config = dict(
    weight_decay=0.15,
    final_lr_fraction=0.1,
    doc_mask=True,
)
Each number is 128 + 32 x the weight over its row's rms, rounded and kept within 0 to 255. Layers, rows and columns count from 0. The size above them is the row's rms in percent of the matrix's.

# layer 5 MLP up, 896x224, rms 0.0823, rows 552-607, columns 112-167
size [113  35  40 107  35 104  92 107  99  47  38 102  88 113 110 101  96  99 102  90  96  48 109 106 104 110  93  96 108  37  52 127  39 100 104 108 108  46  91  46  42 103 110 114 108  50 106 110  92 102  90 119  39 114  68 102]
[[117  67  91 125 116 127 137 123 154 106 173 137 127 147 188 118 103 111 124 151 143 131 102 147  46 143 131 139 145 191 156 148 118 138 132 134 151 129 150 140  88 195 125 115 116 150  93 123 183 150 114 127  64 143  81  85]
 [ 97 138  85 133 128 125 190  74 180 139 190 157 163 143 131 153  95 206 112 122 136 114 142 158 168 141 131 171 127 118 147  91  87 121 175  96 121  96 131  94  83 140 130 104 141 150 133 163 141  81 128 111 129 122 127 100]
 [133 156 106 103 154 141 127  97 153  61 115 174  85 103 138 131  36 162 104 131 116 168 137 126 122 149 107 120 163 151 108 123  98 104 133 115 117  83 164 172  60 195 168 143 144 152 152 154 154 112 130 111  66 127 157  98]
 [124 146 176  96 143 116 124  99 117 128 127 164 167 195 102  90 106 113  78 144 134  89 160 153 116 120  91 192 116  88 108 130 123 152  71 172  66 173 195 116  67 111 129  99 176 114 148  80 139 146 141  75 141 126 135  99]
 [130 155 138  97 144 118 115  76 130  56 170 200 125 169 200 104  84 122 127 107 121 160 145 134  82 182 144 178 105 112 152 107 141  93  95 164 154  71 151 117  95 147 152 133 128 155 115 119  81 104 119  99 105 168 125 115]
 [ 95 127 171 123 137 167 108  82 124 152 100 159 157 152 129 135 126 147 154  82 160 125 131 121 143 147 141 136  92 135 120 142 146 162 174 186 161 154 179  56 118 127 169 235 120 146 100 185 178 122  73 128 120 124  93  72]
 [132  84 157  76 103  93 129 100 135  77 130 112 165 144 125 128  82 124 171 114 128  99 157 165 150 214 110 142 145 177 172  84 106 100 129 185  84 144 128 128 145 123 139 110 133 109  74 133 130 115 126 144 111 124  75 111]
 [142 142  84 135 188 173 127 112 155 148 145 159 123 107 199 181  77  51 163 134 152  81 113 150 141  96 150 181 114 106 148 112  65 130  82 176  91 153 152 100 100 107 130 159 172 162 151  75 172 121 150 135 135 110  63  92]
 [116 163 144 136  76 149 147 119 107 123 129 100 124 170 162 171 125 120  99  97 148  91 127 130  81 155 136 132  88  72 120 117 145 152  94 120  88 120 172  88 136 223 119 140 139 162 135 104  77 166 164  96  90 149 137 105]
 [110  81 151  92 122  96 120  97 211 147 170 195 165 152 112 139  88 100 151 145 121 222 125 185 106 133 106 134 111 111  97  40 114 110 138 117 146 115 168 152  77 144 218 171 159 128 166 129 115  81 140  66 144 111  95 123]
 [104 128 118 106 144 144 164  72 142  98 158 119 183 174 126 112 115 144 114 130 179 124 149 153  70 131 110 171 105 181 128 112  70  53 125 155 154  98 155 113 118 144 123  73 185 120 124 116 110  96 155 157  68 114  97 100]
 [155  68 135  80 142 117 111 150 155  89 108 136 179 131 114 141 116 163 113 159  69 165 171 148 140 151 161 150 110 127 137 154 101 145  76  91 108 121 159 123  70 222 128 130 148 171 114 107 125 170 161  43 148  91 101  88]
 [ 75 103 160 137 155 109 127  84  99 174 129 151 154 138 131 161  89 182 157 175 152 127 115 161 188  84 103 163 124 175 149 142 133 121 181  87 188 121 120  97 132  88 126 132 170 134 144 121  77 112 196 134 110  88 105 115]
 [121 201 153 119  88 116 204  85 117 161 128 136 110 115 130 206 115 132 183  61 117 121  91 146 141 111 141 129  93 135  61  80  85 140  90  82 143 123 176 113 124 150 139 118 135 111  85  96 109 127  81 159 130 175  80 118]
 [145 113 110 137 112  72 175 118 170  98 148 153 106  88 141 131 100 153 127 102 146 188 175 151  86 126 139 156 136  94 136 104 112 116 138 176 144 131 125  88 135 170 124  86 112 107 125  95 106  93 139 135  67 150 146 146]
 [ 93 110  97 149 139 106 160  74  89 115 148 174 100 165 113 116  94  91 146  82 170 170 116 151  93  92 145 136 117 155 167  88 129 158 169 177 122 105 196 157 150  92  99 155 131  89 153 166 110  78 119 171 130  90 118 115]
 [129 135 128 136  92 108 124 133 120 174 106 126 142 146 130 153 172 147  90 131 136 161 116 140 146 132 128 130 105 135  90 146 157 136 113  66 139 101 104  98  98 156 154 182  99 156 119 159  73 150  84  80 137 125  80 108]
 [180  94 159 143 167 110  80 109 143 111 128 122 114 100 202 114  95 151 104  75  96 174 175 145 101 130 107 116 156  97 115 167 127 134 144 115 149  86 190  86 142 151 187 132 145 192 106 148 153  79  94  84 128 162  78 116]
 [140 124 126 138 119 149 150 123  95 122 112 126 104 119 170 120 120  99 202 111 155 144 110 140 127 102 118 137 148  89 195  75 115  89 144 134 146 131 134 132  74 185 119 155 151 211 127 121 114 133 139  80  85 196  60 141]
 [124 174 166 152 175  79 114 168 184  95 117 146 127  75 103 119  74 123 149 134 168  62 185 148 171 162 149 116 134  61 201 119 130 106  92 204 137 115 178 167  84 129 133 117 137 136 150  48 145 120 115 138 137 135 130 125]
 [ 87 136 113 145 211 131 104 109 133 165 166 164 168 114 107  85 140 176 174 149 150 135 160 150 151 106 143 108  98 160 139 141 158 114 114 195  54 113 171  81 127 154 127 154 126 104 143 138 129  59 118 116 145 113 172  66]
 [134 108 142  72  99 150 151  58 125 115 130 133 135 126 147 163  98 129 134  94 128 205 146 192 129 148 148 144 115 114 183 133  90 156  76 110  79 149 135 139  57 109 144 132 122 175 135 104 106 125 141 121  92 129 118 128]
 [ 73 146  41  95 126 109  97 124 206 116 119 201 172  76 143  91  65 164  85 139 119 120 153 122  94 123 123 150 193 157 145 117 102 148  98 167 105 174 136  90 144 136 139  88 145 136 125 110 167 146 109  90  93 105 128 150]
 [ 71  59 124 125 117 146 141 149 178  93 136 135 126  98 140  81 120 135 171 148 136 128 155 153 119 127 135 162 136  57 109 101 133 111 130 139 153 146 135  80 153 104 132 156 172  88 188 154 152  91 100  86 127 184  89 110]
 [ 81 143 136 131 167 138 106 104 164 129 114  97 187 132 161 133  21 117 120 139  80 130 208 136 135 145  93 157 127 150 100 114  99  98  61 143 101 133 143 130 132 144 110 128 134 201 138 111 162  92 117 145  60 127 126 130]
 [143 139 126 100  64 129 118 116 218 110 107 177 190  92 142  85 116 226 124 121 187 161 159 146 101 145 135 124 139 149 174 167 134 115 142 174  97 154 123 104 153 174 112 114 128 127 139 141 151 105 185  72  53 132 154 158]
 [117 197 102  90 127 113 135 126 135 137 171 110  90 128 186 108 153 101 136 115  85 138 169 152 113 155 123 126 113  99 147  70 107 109 106 154  97 158 104 195  68 134 122  93 147 105 124 114  38 152  85 136 138 167 166 168]
 [132 102 125 171 108 155 119  73  75 128 147 123 127 140 154 115 133  95 190 156 127 137  82 127  94 129 154 127 141 127 185  78  94 131 111 195  97 107 153 113  88 154 127 138  97  72 142 188 107 108 106 199 104 126 107  86]
 [101  74 117  81 109 143 227 136 114 166 105 150 131 121 116 189 153 124 124 147 218 101 149 169 132 134 169 135  83 108 171  83  82 176 135 165  98 148 101 118  68 124 116  88 107 136 133 157 140  74 189 121 106 161 114 112]
 [108 123 128 125 185  77 118 101 134  85 151 205 161 124 135 113  94 161 154 113 131 153 128 183 109 197 148 150 186 165  80 102 103 131  70  94 135 174 119  93 122 189 141 151 134 175 174 119 109 136 156 119 126 170  78 133]
 [124 142 159  84 152 119 137  67 113 104 107 191 129 135 126 123 133 146 106 108 136 129 114 181 104 193 118 183 190 120 119 102 119 106 100 133  80 158 141 114 127 154 144  94 129 126 172 122 125 120 163 141  42 180  98 106]
 [122 155 124 109 114  88 152  60 148 126 116 171 162  90 159 127  79  97 141 109 105 117 162 129 143  92 145 220 107  90 156 110  34 101 115 201  99 117 208 149  96 150 173 111 212 119 106 132 124 114 132 165 111 184 104 132]
 [ 77 113 110 122 119 112 171  69 188 130 135 199 115 123 152 137  83 164 135 110 133 162 126 154 127 148 111 190 150 142 106 114  78  76 109  80  74 137 129 105  65 215 175 120 122 129  97  86 163 137 157 110  88 127  98 106]
 [ 86 131  68 148 164 144 120  78  83 137 134 142 173 168 161 103  62 153 211 153 115 122 158 151 123 113 129 173 136 100  87 106 174 154 207 129 135 131 106  70 143 117 139 178 125 166 171 146  98 105 156 120 106 113 122  78]
 [131 146 138 123 104  99 157 130 116 114  88 123 137 155 113 103 138 126 132 142  89 128 160 144 161 222 133 118 149 153 139 118  86 122  99 104 154 113 163 150 126 148 110 126 146 119 179 204 129 133 128 194 122 157  57 101]
 [110  93  88  82  94 131 162 120 164  43 137 142  98 150 167 142  76 106 115 132 147 128 137 150  53 160 108 110 146 178 146 107  84 136 116 195 148 113 197  98 113 180 106 125  84 151 138 136 140 158  99 140  73 138  32 128]
 [ 98 111  87  67 139 133 121 115 200 152 126 172 184 160 161 141 152 146 135 170  76 172 145 125 122 101 130 130 151 141 206 122 122 164  90 108 129 146 114 122  51 167 167  95 137 184 152 150 156 113 156  94 127 139  76 115]
 [ 96  88 148  99 148 128 125  57 207 109 114 204 153 131 157 125 124 128 125 146 146 149 160 136 102 202  86 178 180 125 121 100 104 101 139 105 103 148 163 142 134 130 183 187 122  97 128 159 108 113  98  78  59 157  49 105]
 [114 117 180  95 142 115  83  85 103 115 121 140  61 129 188 130  75  69 164  77 100 175 112 122  82 109 131  95 156  93 181 120  99 157 106 166 114 150 158 114  74  82 104  96 126 165 173 167 128 148 113 104  63  97 131 163]
 [ 96 148 136 104 158 149 166 120 123 130 134 148 171 155 106 130 103  93  86 135 162 167 144 139 118 133  98 179 202 128 160 123 112 153 132 130  67 121 192  99  80 135 112 163 146 137 155  92 127 139 164  93 138 163  66 148]
 [102 110 128 107 153 105 153 106 205 119 131 161 133 107 124 157 107 128 148  92 121 180 187 211  44 179 122 113 101 125 143  59 138 119  93 130  85 130 119 103  84 130 130 144 165 202 134 140 145 121 111  91 115 182 133 118]
 [102  92  99 109  89 121 121  96  97  40 120 179 178  89 129 104 146 132 138 176 152 125 196 148  86 126 160 134 130 149 116 136 139 132 126 118  98 137  92  48 141 142 158  76 165 117 199 130 128 168 155 119 112 119 136 148]
 [ 83  87 114 123  91 115  96  86  91 115 142 153 156 131 131  78 166 151 112  84 115 246 139 136 138 181 105 131  66 162 134 108  56  95 146 102 169 104 102 136 109 187 154 136 201 185  72 138  92 166 138 152 102 133 150 136]
 [123 105  73 106 157 142  96 137 176 106 124 175 107 154 157  97 125 105 137 145  89 131  76 159 151 158  98 183 125 114 208 117  97  90 117 142 154 161 164  86 140 116 167 117 142 179  97  88 121 116 104 120  97 120  84 121]
 [ 91  93 111 112  70 116  92  74 135  89 169 140  74 176 123 151 123 105 161 148 183 101 116 129 107 171 126 118 146 159 202  87 109 161  77 143 104 136 170 136 139 177 117 160 136 128 216 106 154 122 113 106  73 136 103 149]
 [ 96  96 163 113 185 139 169 129 159  94 159 177 155 147 158 116 114 116 119 102 122 134 128 182  32 140 117 193 148 169 124  90  90 136 133 118 164 130 138 116 108 184 190 151 177 163 121 180 124 133 123 158  66 105 108 116]
 [153 101 103  23 219 104 138 120 194 116 101 194 150 132 101 164  82  97  85 125 120 153 162 138  97 167 137 148 128 109 122 146  82  72 136 123 144 158 117 181 127 115 128  71 175 133  88 142 155 109 161 142 150 164 111 167]
 [155  84  68 107 157 136 176 152 138 117 133 118  63 171 106 135 172 101 150 144 177 130 148 160 142 110 136 119  75 114 190 119  99  73  87 103 166 146 124 120  89 152 124 146 141 133 173 128  96 158 176 103  96 110  55  91]
 [128  63 135  94 119 123 139  95 112 153 123 100  49 187 200 183 106  99 115 130 121 111  89 143 116  90 140 142 107 104 157 142 165 189 144 208 134 109 125  87 130  71 164 204 124 137 134 112 134 192 105  99  93  60 125 125]
 [136 157  77  80 153 114 159 101 154  47 114 139 163 104 183 110  71 156 144 163 162 148 126 127  83 140 124 180 192 111 180 170 117  92 146 103 154 106 127  83  84 154 180  99 109 167 111 179 169 158 101 150 103 132  76 110]
 [159 151 103 139 165  82  72 138  98 151 119 158 147 155 101 137  76 156  97 135  28 150 153  99 186 199 131 120 124 176 153 142  70 151  43 144 123 117 135 154 110 254 143 127 156 135 104 155 120 121 175 138  77 109 145 135]
 [ 59 111 204  94  96  87 161  96 141 100 109 196  91 170 140 133  96 104 160 160 161 149 109 168 129 153 134 133 164 153 157 103 105 177 150 170 151 124 126 120  39 136 136  83 139 117  73 100 119 181  86 186 150 105 120 127]
 [100 144 108  89 119 115 147 127 103 111 124 159 168 129 158 179 110 168 113 148 141 150 170 156  87 149  91 132 134 162 139  97 102 132  82 148 145 119 126 142  99 135 197 148 205 201 130 138 151 103 135 128  79 192 116 119]
 [134 195 113 105 113  64 187 109 132 115 151 162 178  96 124 148  20  85  97  85 146 125 111 140  69 119 146 150 132 108 147  93  93 114 147 158  91 122 105 183 115 118 129 145 157  98 128 103 130 113 104 147 131 200 130 113]
 [161  98 123 138 109 180  73 131 132 165 141  95  85 159 161 131  96  85  62 150 139  99  38 114 154 118 121 126 130 124 142 151  83 163 133 180 152 114 113 121 148 103 153  77 165 116 161  85  88 164 143 178 111 126 139 198]
 [106  99  66 108 187 103 105 149 181 156 144 203 173  95 122  97  58 187 100  98 102 147 170 134 137 168 131 124  90 192 117 132  93 114 154  61 125 115 157 150  55 173 131 188  77 195 114 161 126 108 123  59 141 155  92  89]]